Part of a small language model's weights.
Size: 9 layers, 3 heads of 64, vocabulary 14534, 49.4M parameters.
Training: a variant of Adam for these matrices, 781M tokens, 5183 steps.
Each number is 50 + 12 x the weight over its row's rms, rounded and kept within 0 to 99. Layers, rows and columns count from 0. The size before them is the row's rms in percent of the matrix's.

# layer 4 MLP up, 1536x384, rms 0.0645, rows 958-1012, columns 256-319
089:60 44 66 48 46 45 47 43 56 41 37 41 52 43 61 50 67 59 43 34 44 52 48 48 47 38 56 60 52 31 62 38 66 46 54 43 43 38 47 61 42 63 52 61 41 30 59 54 42 49 29 43 52 62 64 49 56 45 55 42 51 62 58 59
100:67 50 53 62 39 51 42 48 58 63 59 40 54 43 73 59 52 52 50 41 25 49 34 36 37 74 40 56 44 53 57 54 58 53 48 74 48 45 56 49 69 37 55 56 62 47 40 43 44 50 68 72 27 40 55 35 62 47 49 12 60 49 60 58
097:62 54 63 61 44 61 39 28 54 64 47 52 46 47 53 45 50 67 34 47 44 44 41 33 62 78 48 49 67 34 52 62 54 46 61 59 56 70 65 51 48 55 58 46 49 35 38 42 78 56 44 62 32 50 38 60 53 46 46 25 32 75 63 48
108:58 63 53 46 39 69 65 39 50 53 40 42 39 36 54 61 57 51 23 63 56 63 70 60 47 47 45 54 71 52 45 56 59 62 21 38 47 48 66 33 42 21 65 72 44 62 57 63 54 54 63 59 34 51 50 28 54 44 52 32 44 64 47 50
097:52 27 42 52 60 69 46 67 54 70 72 41 52 39 51 45 35 54 48 74 38 45 56 45 52 52 50 34 70 37 49 64 42 59 61 39 45 52 59 68 38 45 72 51 44 64 50 44 48 59 43 58 38 48 47 43 50 59 59 61 51 47 45 60
088:61 58 23 62 49 64 44 50 57 49 55 54 43 50 61 56 63 50 30 43 71 41 64 27 39 46 70 48 40 48 35 26 36 50 54 45 65 71 73 26 33 49 42 36 35 54 40 42 37 36 32 51 60 54 52 45 36 61 41 48 59 40 50 52
107:53 42 38 40 30 54 70 41 74 49 44 63 46 47 64 51 47 52 35 44 48 56 49 33 49 57 36 52 42 43 39 37 71 32 42 34 60 57 71 32 53 26 44 61 41 62 43 60 60 25 43 60 51 42 24 62 54 60 60 42 51 38 30 30
104:54 61 61 74 41 35 47 29 52 50 55 59 71 38 43 48 49 57 46 52 47 28 53 55 62 53 56 63 58 47 43 36 39 76 49 63 57 60 46 64 41 57 69 74 39 60 56 53 50 58 51 29 49 74 61 63 66 41 22 55 46 78 74 44
112:53 33 68 55 48 47 54 61 41 52 35 61 66 49 62 58 24 49 47 63 48 48 59 46 56 65 50 57 52 44 43 38 46 71 59 64 26 45 55 52 59 45 41 66 50 38 48 30 50 47 39 57 30 55 42 68 48 66 27 41 61 52 70 53
097:58 34 53 32 50 41 51 61 45 59 39 54 68 53 55 39 39 55 38 56 46 40 74 50 49 54 44 49 56 60 42 45 59 94 59 46 48 74 47 58 51 28 48 67 58 72 37 46 49 54 48 80 42 51 50 29 62 46 48 43 50 39 52 49
092:56 71 37 36 60 67 42 61 45 40 62 48 52 58 74 62 64 45 43 39 57 42 36 52 53 71 55 53 34 38 73 30 40 47 53 48 50 53 38 45 42 32 35 46 51 39 43 65 48 33 79 50 52 56 56 60 49 34 39 38 35 50 28 36
105:52 53 38 58 48 54 35 64 51 63 42 72 47 40 54 56 42 51 57 45 58 49 48 56 56 62 46 46 48 56 61 32 40 47 70 44 25 50 64 64 52 45 46 63 40 62 47 38 53 51 45 48 54 38 46 44 54 30 43 49 33 60 80 39
087:61 27 73 57 54 65 44 67 73 60 30 45 71 40 65 64 44 37 35 58 37 47 43 52 49 64 39 71 50 28 61 43 34 55 48 55 48 43 62 35 33 42 66 62 48 40 49 50 57 61 34 21 37 49 67 28 65 55 44 46 29 35 56 48
095:54 27 71 31 42 36 57 70 46 44 24 34 56 49 55 47 57 56 45 24 38 60 51 42 54 60 60 76 66 44 71 53 42 54 43 52 31 55 62 33 50 28 60 51 45 56 54 66 56 47 56 53 50 47 44 66 49 56 59 37 44 42 49 54
093:56 55 57 27 71 63 60 66 27 53 34 45 45 49 61 69 81 50 36 47 64 45 60 49 48 53 41 40 49 54 37 48 46 50 37 51 24 53 37 39 34 24 44 40 53 56 52 35 55 45 63 41 43 32 34 43 57 41 35 53 43 35 60 42
096:57 44 59 58 53 47 48 43 60 66 59 55 45 39 40 58 58 39 48 65 46 49 46 37 55 41 64 56 49 26 52 43 64 51 46 44 47 47 49 46 53 31 38 62 60 70 52 47 80 80 44 51 57 22 37 35 92 58 32 51 75 49 78 48
098:62 42 54 64 61 28 25 71 35 48 53 68 53 47 44 47 38 51 48 45 44 25 51 30 47 44 45 40 68 53 62 53 39 50 38 48 24 54 58 55 65 32 38 51 72 34 59 54 46 51 35 45 53 59 44 51 36 40 53 67 38 55 51 46
092:53 51 20 37 72 49 77 38 40 60 53 66 43 50 60 55 53 49 41 37 45 34 43 50 41 48 56 59 49 58 34 47 43 50 56 72 26 53 38 26 56 52 65 77 31 57 67 54 61 59 37 39 38 56 25 29 74 34 53 57 28 57 50 70
114:60 62 51 60 44 36 27 55 31 57 69 68 53 49 49 57 33 58 39 39 24 21 35 46 28 54 42 54 66 51 55 60 42 54 42 52 33 71 44 34 58 46 68 57 54 35 71 33 54 66 49 43 52 63 42 31 65 50 31 46 45 65 58 26
098:51 28 47 64 28 49 57 69 35 59 58 67 65 39 52 60 49 44 43 48 57 56 52 42 48 41 77 53 63 48 24 59 45 54 34 62 32 64 67 51 54 53 33 45 48 30 35 45 26 60 67 42 41 58 37 49 46 18 22 28 41 65 46 42
107:66 27 30 58 43 57 30 59 60 48 50 43 68 31 48 42 54 54 52 67 60 52 52 51 43 39 55 52 54 51 54 58 26 49 31 83 39 67 42 35 56 27 54 40 35 52 55 36 66 56 64 57 57 50 26 63 65 48 42 49 40 51 67 58
103:56 66 55 46 59 44 46 68 52 40 54 68 49 48 49 40 46 52 60 60 45 51 64 66 53 52 61 52 43 54 52 26 43 56 56 51 59 65 72 63 56 45 59 48 59 48 39 25 79 33 58 74 64 56 16 61 37 52 59 42 58 65 62 37
095:52 25 50 48 63 56 42 48 49 77 54 74 57 46 65 62 41 63 54 46 43 29 60 47 54 49 30 47 58 37 68 31 33 70 42 42 49 43 79 37 53 33 71 55 52 54 55 53 56 50 29 49 56 60 34 38 33 41 37 53 38 62 55 42
095:59 37 61 34 39 42 54 41 38 54 46 37 54 48 48 59 60 45 51 57 47 36 43 47 42 46 55 40 73 48 46 60 51 47 35 69 37 50 57 44 52 27 74 49 39 39 61 41 69 74 59 54 55 51 23 57 25 50 40 56 64 35 61 38
099:58 46 52 51 57 53 54 52 45 44 53 56 47 39 59 46 34 67 44 49 47 37 26 44 48 72 36 42 47 33 57 38 39 60 38 67 50 81 61 41 52 31 19 62 46 53 32 41 62 65 59 48 37 36 66 36 48 36 15 27 57 70 44 42
083:58 23 51 55 44 57 47 61 52 63 32 41 54 43 34 67 27 67 60 32 59 48 51 48 45 43 25 33 39 38 44 28 64 35 45 73 32 55 67 58 44 57 70 36 78 57 65 28 42 42 42 37 38 49 44 47 69 52 63 56 60 60 61 48
108:57 31 53 65 56 58 65 67 32 78 62 60 79 35 79 59 49 51 56 67 35 51 45 46 46 41 40 27 52 33 60 36 38 56 27 49 49 56 34 24 35 28 68 51 60 49 60 57 67 60 47 36 57 44 35 73 59 51 65 46 45 35 45 54
103:64 54 53 37 53 44 70 56 62 68 51 51 51 37 47 52 49 32 54 67 57 53 57 61 19 57 67 68 48 43 57 46 67 47 61 54 41 58 64 45 61 30 37 59 42 73 66 40 61 35 41 60 47 58 33 65 40 50 57 52 54 37 47 39
092:58 55 37 42 59 61 56 61 43 67 44 28 56 40 61 65 50 52 48 45 75 27 38 50 10 57 29 42 44 58 56 56 64 46 61 58 24 51 44 34 38 63 51 42 72 34 46 64 49 64 40 49 47 69 51 40 61 48 46 55 38 64 62 35
107:57 64 62 72 50 64 50 73 50 51 54 39 67 50 57 52 60 38 63 41 56 47 42 36 52 81 62 34 67 25 61 41 35 50 53 67 39 47 43 53 46 26 54 59 77 50 56 49 36 65 54 43 35 44 44 25 33 26 50 47 44 41 47 52
101:54 38 72 54 40 37 47 64 48 60 47 59 36 55 52 53 49 46 41 66 47 56 24 52 39 48 54 39 65 58 49 50 49 64 49 44 57 48 63 56 56 52 51 37 49 39 60 62 63 41 32 45 44 43 42 53 57 40 49 35 46 43 56 57
086:48 47 54 40 37 17 51 61 62 46 43 44 47 55 35 45 36 61 59 28 31 63 65 56 52 34 58 46 57 54 76 38 57 49 42 39 43 57 43 69 56 56 77 49 38 34 61 36 41 56 53 56 34 52 68 46 51 47 60 59 47 59 55 58
092:64 59 32 50 48 51 43 40 46 51 57 36 56 42 50 49 40 46 42 41 56 28 42 50 24 57 33 20 59 36 36 52 66 47 45 42 25 53 47 47 50 61 50 43 66 37 58 36 51 52 44 35 60 43 37 51 65 52 38 39 57 46 47 58
098:51 56 60 39 36 73 32 52 55 73 58 82 39 40 63 64 64 39 34 45 54 44 45 50 32 39 47 53 67 62 48 43 32 47 31 35 38 54 40 53 24 33 55 47 46 39 41 50 60 60 60 53 43 70 35 68 58 62 56 48 61 26 42 55
100:54 40 46 68 47 65 32 76 43 43 64 47 47 35 52 59 52 63 45 64 50 34 40 54 46 47 46 45 67 66 70 46 35 52 45 58 47 44 62 44 46 48 47 48 57 50 53 59 50 45 50 28 37 38 50 44 52 43 36 43 55 37 72 51
094:55 58 48 47 54 54 64 51 46 63 45 64 36 41 62 44 77 55 40 40 66 49 52 49 47 53 55 52 61 52 61 62 61 57 53 64 47 50 62 55 54 61 57 61 28 45 46 53 56 54 61 74 41 58 66 58 59 33 40 45 38 71 43 34
116:52 53 51 51 39 63 42 42 70 56 59 55 49 43 52 52 37 52 45 51 56 44 64 51 47 55 29 46 59 50 65 29 48 43 37 46 61 58 54 39 30 49 78 55 48 63 70 42 52 38 51 65 46 65 50 35 50 54 27 45 51 50 60 19
100:58 50 46 60 48 65 51 31 59 38 34 39 33 58 56 56 46 59 56 46 57 37 44 53 46 68 60 56 52 57 76 53 27 42 28 40 54 52 56 46 39 40 58 46 47 38 44 45 75 59 58 64 43 53 50 43 36 44 48 48 44 49 37 50
099:62 30 40 51 27 46 43 47 25 77 61 48 73 29 57 42 58 37 60 37 58 57 69 51 51 51 53 57 47 44 56 53 46 51 33 58 41 66 41 50 42 53 54 75 61 59 30 35 41 58 67 65 49 69 37 39 68 41 32 48 57 39 46 47
103:58 18 46 70 35 60 66 72 33 55 50 73 57 48 79 56 43 35 55 66 69 30 33 57 42 46 42 59 52 40 49 44 37 57 56 50 41 62 49 16 49 29 40 57 37 60 50 41 57 32 31 38 53 34 31 50 83 53 43 45 52 40 58 52
117:54 50 67 45 59 69 53 41 59 53 58 36 46 49 65 49 30 54 31 68 61 31 44 45 48 59 56 63 45 35 64 57 74 61 55 45 20 63 52 40 42 63 71 40 49 84 46 43 79 53 51 63 47 36 58 53 65 66 39 57 22 55 44 46
111:49 29 52 61 60 62 56 57 36 58 52 25 64 40 52 62 44 46 54 61 42 57 20 49 57 77 36 43 53 50 67 40 46 50 44 71 30 40 34 29 45 52 40 56 50 44 58 50 78 28 47 47 50 37 20 48 79 65 53 45 47 56 53 58
114:66 49 49 40 58 59 47 48 56 50 65 46 37 40 45 58 60 50 47 32 22 60 75 47 46 45 49 49 68 51 39 45 61 34 55 54 27 69 50 48 48 51 70 33 49 53 35 34 69 57 49 36 62 48 47 45 37 42 53 45 44 51 48 40
108:58 64 33 26 58 59 23 47 53 60 28 53 63 60 55 77 62 32 44 30 38 35 58 37 36 76 57 40 48 46 73 78 57 65 59 50 44 55 70 55 39 31 53 48 53 45 50 49 57 53 64 44 20 41 51 61 42 41 22 50 39 71 48 41
124:67 48 58 63 47 78 45 54 48 59 70 63 67 36 47 58 36 57 64 30 67 45 59 31 47 62 42 58 72 58 75 54 45 36 16 57 60 53 45 52 65 48 59 50 45 55 57 55 63 29 26 52 30 46 54 58 44 44 61 29 47 75 54 58
107:59 43 53 53 30 49 50 39 38 47 53 50 59 49 48 53 47 49 59 66 72 61 66 40 32 40 70 32 50 55 57 42 45 60 44 72 46 49 71 51 53 40 63 37 63 76 45 47 49 32 53 55 49 75 41 41 40 55 44 56 46 46 37 39
106:56 56 31 17 36 49 43 32 23 49 34 49 53 44 55 81 46 46 39 60 62 49 48 50 37 57 37 33 42 47 37 50 57 50 49 60 39 40 38 33 44 50 74 60 36 38 65 41 60 55 45 57 45 68 22 50 57 63 32 49 45 30 57 51
101:49 32 64 49 32 58 34 65 36 56 45 68 30 29 47 64 15 42 52 85 76 55 45 29 46 61 36 50 70 46 43 28 48 62 38 50 29 49 63 27 69 46 53 51 52 69 59 42 67 64 54 65 47 62 35 33 55 56 57 46 59 53 45 54
093:63 49 24 59 45 59 54 44 43 63 49 47 39 54 62 63 10 48 42 55 52 62 38 70 51 60 46 45 66 52 61 28 47 34 39 55 45 71 60 52 43 41 52 42 47 67 65 58 57 63 37 68 63 42 30 44 56 36 48 40 54 57 37 57
107:51 48 82 40 57 43 49 66 59 61 53 59 58 46 39 61 56 82 44 42 65 50 59 50 51 67 55 53 81 33 39 47 47 66 32 63 53 56 70 56 52 32 37 64 56 40 41 44 37 36 72 58 33 39 35 70 53 40 42 53 50 53 57 43
095:49 64 55 48 34 66 52 62 48 41 45 47 47 44 58 67 57 54 27 45 72 48 40 51 48 60 67 50 40 47 19 45 62 54 60 61 33 42 51 59 35 42 48 52 34 44 56 54 43 43 54 48 50 65 63 54 39 26 35 51 53 58 42 50
105:52 49 61 47 55 61 39 52 51 64 58 37 55 49 88 52 53 69 50 46 34 39 53 37 40 51 41 50 51 56 40 41 40 40 41 48 49 56 54 24 32 51 63 50 65 46 70 43 44 43 40 58 45 56 32 48 56 49 60 35 27 70 48 54
109:61 37 59 46 21 63 55 56 49 46 58 64 37 35 47 47 56 57 44 71 63 52 49 40 44 52 45 48 69 46 24 51 59 50 42 58 44 63 58 42 47 48 61 41 59 41 58 57 60 71 33 70 53 33 37 44 66 17 37 34 76 50 39 48
098:59 44 74 67 49 57 78 35 65 68 56 64 67 58 58 40 47 68 70 30 55 41 64 46 55 47 52 41 50 65 71 26 41 49 18 60 53 53 72 37 63 65 63 49 39 67 45 31 44 39 56 61 39 33 48 68 43 57 55 47 43 56 68 47
108:63 33 51 38 46 46 46 32 32 76 43 42 80 46 58 54 40 47 45 67 41 59 23 34 50 32 50 57 56 52 47 35 36 69 47 59 27 63 66 55 36 57 57 68 48 46 67 18 37 64 42 50 56 49 63 48 72 62 41 61 56 67 68 41
# layer 4 MLP down (transposed), 1536x384, rms 0.0561, rows 958-1011, columns 256-319
092:22 42 65 49 73 52 50 59 54 25 59 52 64 62 45 43 77 63 53 75 57 35 27 46 49 69 61 43 47 56 49 67 55 42 35 59 37 52 48 39 65 49 51 46 68 57 28 43 55 43 56 47 67 59 55 60 47 56 73 35 50 43 52 36
099:21 58 31 46 42 52 55 60 28 58 41 54 42 56 19 64 50 25 50 42 47 54 42 54 49 39 60 34 54 53 35 55 47 52 69 65 54 43 42 76 57 41 42 36 59 58 81 50 38 35 80 48 41 57 47 62 75 44 53 57 75 43 60 36
106:55 41 43 55 51 51 50 56 69 62 55 40 41 37 34 59 41 72 48 50 26 70 59 33 43 24 41 34 37 42 64 40 52 58 22 50 52 36 57 43 37 44 44 45 43 40 68 51 32 40 46 52 38 53 38 55 38 68 58 40 64 64 40 62
100:59 44 49 69 56 62 49 55 56 78 40 54 57 61 48 61 73 48 51 52 60 35 60 55 23 35 49 46 54 33 48 63 37 41 24 65 54 52 73 41 41 57 27 65 31 51 40 46 43 68 62 27 61 48 46 29 57 46 59 59 41 55 52 71
100:25 57 57 42 48 67 47 46 43 38 45 50 48 47 48 38 52 62 77 65 53 43 50 43 57 21 61 44 35 63 70 59 72 29 36 47 64 54 55 39 50 65 36 40 53 43 43 51 60 38 58 44 70 56 43 53 75 46 58 48 40 34 58 63
096:25 38 44 58 48 56 41 51 48 38 77 44 57 52 47 42 65 49 62 21 48 41 65 36 46 52 65 51 56 53 31 46 59 44 54 64 60 53 29 44 60 69 72 47 51 36 53 47 60 41 44 50 60 23 41 34 54 56 56 62 72 50 47 39
109:69 48 58 60 48 57 52 73 50 56 71 46 58 48 59 75 49 52 53 66 69 58 53 60 31 50 61 42 41 60 33 35 30 62 45 40 59 52 72 48 40 35 39 55 45 39 41 74 49 62 58 59 47 68 63 45 45 45 47 41 24 44 49 24
096:71 71 49 35 33 53 41 68 51 46 42 66 56 50 47 68 57 48 51 41 52 57 42 49 20 41 44 49 57 58 52 67 58 64 57 54 45 53 59 20 52 57 09 40 40 44 61 39 56 64 33 64 21 37 54 48 36 58 55 56 52 47 42 34
111:50 46 29 64 53 62 63 28 62 26 56 56 26 46 48 41 54 11 48 78 66 77 48 61 64 56 57 30 42 71 65 54 46 45 36 47 58 53 34 46 59 56 46 33 56 46 65 64 62 49 51 36 44 55 48 33 65 27 69 49 40 51 59 50
100:36 57 49 58 59 62 48 72 68 64 40 55 51 56 53 42 48 37 39 48 81 56 64 34 61 51 58 53 46 34 38 65 50 49 50 40 63 62 61 40 55 32 47 38 44 56 42 45 17 69 54 31 53 32 60 46 70 47 26 59 20 55 58 47
096:00 49 24 51 67 32 54 57 33 34 62 71 60 28 28 71 57 52 99 42 76 35 55 54 52 44 45 60 49 77 53 54 47 67 58 34 84 41 49 44 43 61 39 43 72 58 66 48 28 39 37 44 39 53 38 64 51 50 58 53 59 49 58 54
100:36 46 55 30 56 33 56 42 35 43 49 63 49 28 58 55 42 42 40 71 41 65 55 62 71 48 42 61 31 54 45 43 45 62 59 51 24 56 56 33 26 40 61 46 51 49 55 58 47 49 47 59 68 58 54 48 40 51 25 54 45 45 65 53
084:16 57 61 55 40 59 61 42 48 54 60 61 58 29 45 32 49 56 60 35 54 55 43 49 17 46 47 52 68 83 54 55 60 56 38 34 62 70 37 52 79 36 67 45 51 47 55 44 67 34 63 40 42 32 38 51 54 57 53 27 75 58 21 78
098:76 62 62 67 32 64 53 43 43 31 51 72 51 44 45 59 51 63 76 35 34 39 57 55 66 59 47 39 44 15 42 58 40 30 72 46 30 61 54 61 57 41 56 49 53 63 44 51 56 64 41 56 53 51 32 43 47 42 35 84 39 39 24 32
096:41 56 25 57 34 53 58 66 50 43 52 62 48 24 41 45 57 55 49 56 49 77 39 44 38 45 74 55 51 47 52 44 38 48 56 50 74 63 57 45 61 63 42 41 45 65 62 55 58 54 65 28 29 56 25 44 44 61 68 53 44 53 43 64
096:49 55 46 48 50 56 62 47 28 57 50 45 39 64 63 60 53 56 50 50 68 37 58 62 60 51 10 43 48 64 62 47 26 43 52 48 60 46 50 55 54 47 66 26 57 49 60 48 73 26 43 09 45 76 52 45 58 48 59 38 52 49 29 55
102:29 46 28 57 51 38 59 57 52 54 66 50 60 34 44 40 60 50 51 44 42 26 57 50 76 43 45 61 34 62 61 50 62 54 55 55 50 55 23 58 59 46 54 34 41 56 59 64 58 52 54 58 68 37 23 54 48 63 26 52 47 42 51 34
096:35 25 35 52 57 38 62 43 57 47 42 31 34 61 55 47 35 53 65 57 63 38 51 54 47 49 54 40 66 71 35 59 52 40 48 42 41 55 23 56 24 59 64 63 41 54 45 42 58 53 46 56 43 53 51 36 64 48 60 65 53 52 52 47
114:50 53 39 70 27 36 41 81 58 44 66 52 60 57 54 42 39 67 54 37 42 39 58 55 51 56 36 48 47 73 54 68 61 63 37 57 45 53 52 48 34 64 61 46 60 58 59 45 82 56 56 55 52 30 59 43 44 65 37 88 36 44 62 43
101:35 44 19 48 53 34 46 65 64 32 45 71 46 31 67 40 44 44 50 38 53 39 47 75 56 35 50 65 59 35 47 66 61 51 41 48 54 61 33 64 62 41 44 60 45 46 55 49 40 59 53 50 42 66 41 44 39 08 72 17 50 44 62 53
111:25 35 38 48 53 58 32 37 53 43 59 45 58 28 69 32 65 70 55 51 55 55 60 46 54 75 50 38 51 39 49 66 52 52 66 58 54 60 25 52 36 46 47 49 49 59 77 42 66 75 32 39 59 49 50 64 57 53 51 16 27 62 57 55
099:43 25 51 53 47 68 54 59 28 50 48 51 38 30 47 52 71 51 36 41 60 58 60 35 61 57 48 52 44 45 45 61 56 54 47 29 55 40 37 26 35 47 29 54 58 44 36 66 36 55 43 30 60 51 70 48 69 63 50 54 58 39 25 65
094:00 56 42 66 63 40 56 69 58 44 51 56 52 66 37 46 60 71 54 31 53 61 29 61 70 60 61 51 54 55 27 48 69 50 50 23 63 58 34 71 58 67 56 44 50 37 28 22 55 24 80 57 63 47 59 57 67 49 34 44 40 53 33 65
095:65 66 58 49 51 55 26 70 65 54 54 45 27 50 60 53 46 60 42 33 39 68 58 47 56 43 44 32 45 48 52 48 45 38 53 34 43 61 54 59 44 71 33 67 58 63 45 63 57 44 53 73 50 53 50 38 66 52 73 32 31 71 32 63
097:60 40 31 64 55 29 50 47 46 43 45 50 55 74 41 63 58 56 54 20 53 47 53 40 55 50 46 38 33 70 50 50 62 33 36 39 37 42 53 61 25 53 53 34 58 41 73 53 30 38 61 57 43 48 39 72 47 48 75 42 53 50 46 48
081:13 51 55 35 51 49 37 46 60 53 61 49 43 54 59 42 46 33 32 58 54 47 40 53 32 65 67 57 50 67 60 51 50 51 60 36 61 60 46 41 64 59 44 63 37 49 42 70 52 39 49 70 58 56 60 40 61 36 35 11 34 57 42 47
095:30 38 42 55 41 60 27 57 38 52 46 34 59 57 55 30 37 61 37 44 67 46 51 47 74 54 56 37 41 61 42 71 29 51 57 49 34 40 56 75 54 60 39 77 46 63 52 57 43 40 38 52 47 61 44 56 42 45 33 57 37 60 66 23
105:48 70 54 55 35 49 27 62 39 52 88 43 55 58 41 37 41 59 43 56 54 46 45 58 38 40 60 17 43 48 32 71 58 62 35 46 41 64 51 30 43 55 58 56 63 23 39 52 33 56 55 47 33 55 55 41 58 52 55 51 27 47 68 31
097:34 51 40 53 51 47 66 50 71 84 43 33 57 53 54 53 33 36 34 45 47 59 43 50 65 51 33 34 47 47 54 50 58 31 45 47 50 59 37 42 41 49 47 40 43 54 31 60 44 38 59 67 52 41 69 55 30 65 75 47 54 49 55 19
102:45 47 40 46 71 59 28 28 50 35 66 33 37 65 59 56 56 61 47 47 51 71 56 56 55 61 49 53 42 54 38 44 43 31 51 29 59 50 29 44 33 60 44 50 54 66 60 41 69 72 62 53 66 62 58 51 58 60 60 55 61 46 54 68
099:65 44 58 45 48 56 49 66 70 59 23 18 52 45 69 36 50 36 56 77 29 67 55 53 80 55 68 60 26 57 45 46 57 37 40 41 61 49 57 47 45 42 43 56 50 54 68 50 41 64 63 58 63 51 47 71 49 65 31 44 52 15 28 75
083:35 54 42 60 66 77 43 48 36 38 70 53 44 31 71 61 60 38 43 68 52 26 44 37 29 51 70 56 59 47 43 62 30 60 50 40 25 59 75 35 51 58 42 29 63 58 40 41 56 38 45 55 69 26 54 48 35 58 44 41 52 44 42 23
084:27 49 59 57 43 38 45 53 50 43 35 37 39 43 51 66 47 41 58 61 58 67 62 47 64 42 53 48 59 61 61 39 41 51 51 51 76 58 55 46 45 54 56 41 56 57 56 59 50 52 43 61 22 71 57 45 40 35 56 59 39 58 61 46
097:44 44 46 53 37 40 29 51 37 61 43 40 55 61 49 42 65 50 40 56 46 32 66 50 55 58 49 66 24 42 43 39 57 38 68 61 34 62 45 63 63 36 42 52 69 43 55 48 55 40 15 44 79 59 61 44 54 52 51 44 46 66 55 59
096:68 40 54 47 58 35 69 42 44 57 44 52 72 67 44 53 40 44 65 41 56 53 45 34 34 50 48 47 47 56 51 66 55 46 66 69 45 38 66 71 29 42 54 29 45 34 44 60 58 51 62 47 73 53 37 69 60 66 36 42 42 37 40 69
091:58 38 65 64 46 35 37 54 71 48 74 47 64 39 47 47 41 67 48 56 45 53 65 51 51 43 74 65 54 50 45 29 70 45 54 42 57 51 36 59 46 58 49 51 52 49 40 39 35 61 40 50 63 19 57 67 43 51 60 51 49 51 56 63
113:36 51 48 42 41 73 49 34 59 37 57 60 67 65 64 42 60 15 57 67 42 70 62 61 46 67 47 43 46 51 51 58 35 24 20 64 31 59 53 58 37 56 57 19 37 51 55 65 42 47 31 51 57 47 68 48 48 56 59 47 47 64 50 46
098:59 43 45 34 61 39 61 59 67 63 53 70 68 40 66 53 59 52 54 43 54 51 60 51 49 30 34 48 54 46 38 53 56 56 81 54 42 41 42 57 43 52 54 57 52 56 47 50 53 50 31 38 42 49 53 57 35 34 43 63 70 51 54 55
100:58 38 56 38 68 49 79 47 33 66 52 42 62 54 64 50 70 51 55 50 28 54 38 39 46 33 35 42 53 50 46 54 66 69 51 46 43 38 35 72 64 76 35 43 50 61 34 60 52 66 67 47 54 50 48 34 48 23 54 43 32 28 50 34
105:32 67 42 61 50 53 53 51 43 40 47 45 55 41 89 45 42 41 77 52 52 19 33 51 53 46 28 49 42 61 65 79 55 31 54 50 40 57 49 50 36 45 53 50 58 59 42 62 50 49 47 50 49 47 31 56 69 61 52 41 66 47 62 45
118:56 57 66 44 54 31 63 40 56 51 66 50 59 42 51 72 27 32 47 40 51 65 30 73 68 39 78 65 45 51 48 45 43 58 54 38 48 53 50 31 71 42 52 39 48 72 46 71 41 49 65 37 43 54 41 46 65 64 42 51 47 55 61 53
103:68 52 40 75 67 47 55 52 46 35 49 39 76 49 64 54 56 56 54 50 51 48 55 49 51 42 60 69 44 43 26 41 63 33 64 40 37 45 36 58 46 57 56 38 55 49 47 57 58 51 62 58 52 53 54 38 70 42 55 66 56 40 40 55
119:47 40 41 42 37 50 38 51 53 45 37 57 15 35 41 47 30 76 38 41 44 60 55 63 55 39 46 65 45 53 42 37 44 50 41 28 84 41 54 22 35 59 52 38 38 52 54 43 59 42 25 53 49 41 50 31 28 43 50 39 48 44 55 48
108:30 69 46 38 57 38 71 70 43 35 30 40 48 31 50 48 57 40 29 58 83 52 68 56 54 39 57 48 34 38 44 43 69 54 52 58 53 41 38 51 40 29 43 43 47 70 30 36 56 37 24 37 48 43 87 52 58 26 59 76 53 60 55 61
116:69 47 37 62 52 55 59 70 46 71 45 40 65 63 43 45 49 33 38 54 56 64 34 66 49 17 41 30 60 30 34 65 23 31 55 60 50 62 34 48 58 31 39 60 37 59 46 67 52 26 41 28 56 48 74 72 44 44 64 62 57 46 68 20
110:31 44 30 39 52 39 72 51 57 43 43 53 53 55 54 43 61 42 61 55 51 48 44 41 43 51 57 51 57 69 51 57 62 38 66 63 60 40 70 62 40 48 72 70 55 68 53 50 58 51 64 44 52 50 51 68 35 74 58 58 42 55 57 44
103:55 49 64 49 49 61 47 52 36 30 51 51 45 67 34 27 56 62 50 52 44 62 63 59 78 47 62 44 25 34 50 40 42 41 48 46 39 32 40 44 50 51 34 59 27 60 60 40 69 50 50 32 46 36 39 52 40 43 44 55 29 59 49 27
090:00 56 64 50 65 41 45 47 63 22 60 58 59 45 44 43 61 59 55 58 62 74 50 50 38 51 62 39 44 63 77 48 50 44 56 40 53 27 39 56 47 46 40 36 44 46 48 40 51 69 60 51 28 64 71 62 58 46 59 67 61 23 47 65
086:53 49 80 66 60 41 64 44 54 40 54 48 51 41 61 63 91 64 35 46 45 48 53 54 43 51 38 57 69 37 53 29 43 62 62 31 52 37 34 52 56 45 44 30 53 45 52 44 46 59 38 35 50 46 61 45 44 42 53 71 64 74 56 52
109:00 61 49 69 65 49 61 50 60 39 62 47 49 67 66 56 41 45 34 48 43 81 59 65 93 59 51 54 42 59 43 54 55 57 60 40 42 42 44 42 49 43 46 43 47 38 47 46 47 42 58 66 37 57 40 51 46 65 44 57 43 53 68 48
100:69 36 67 55 51 61 35 72 60 53 51 67 49 48 43 58 50 41 33 35 48 44 63 46 62 53 49 39 42 34 58 33 66 72 50 62 69 43 63 47 54 40 48 69 16 74 49 36 46 55 45 30 48 64 55 41 50 50 55 38 57 56 40 48
107:16 67 62 54 66 51 35 61 48 54 60 48 53 35 52 26 40 46 66 58 41 28 35 49 56 41 48 45 73 43 36 68 60 20 50 36 64 40 45 42 43 53 55 55 45 53 55 58 40 39 49 41 55 27 39 86 55 68 42 31 27 63 69 71
101:52 57 37 58 61 40 45 41 58 57 62 56 34 57 42 68 40 45 52 30 33 47 56 66 64 63 30 44 39 48 57 46 70 59 40 48 32 61 29 44 53 50 69 45 50 62 36 24 43 28 74 53 47 41 46 66 61 61 33 29 47 57 70 64
100:58 41 41 34 61 48 48 34 28 55 46 52 49 33 40 77 70 26 79 27 37 57 48 62 19 53 62 58 54 59 46 50 32 48 69 26 54 56 40 55 56 45 46 55 38 44 68 71 28 39 46 43 27 63 48 32 29 48 21 73 61 47 35 49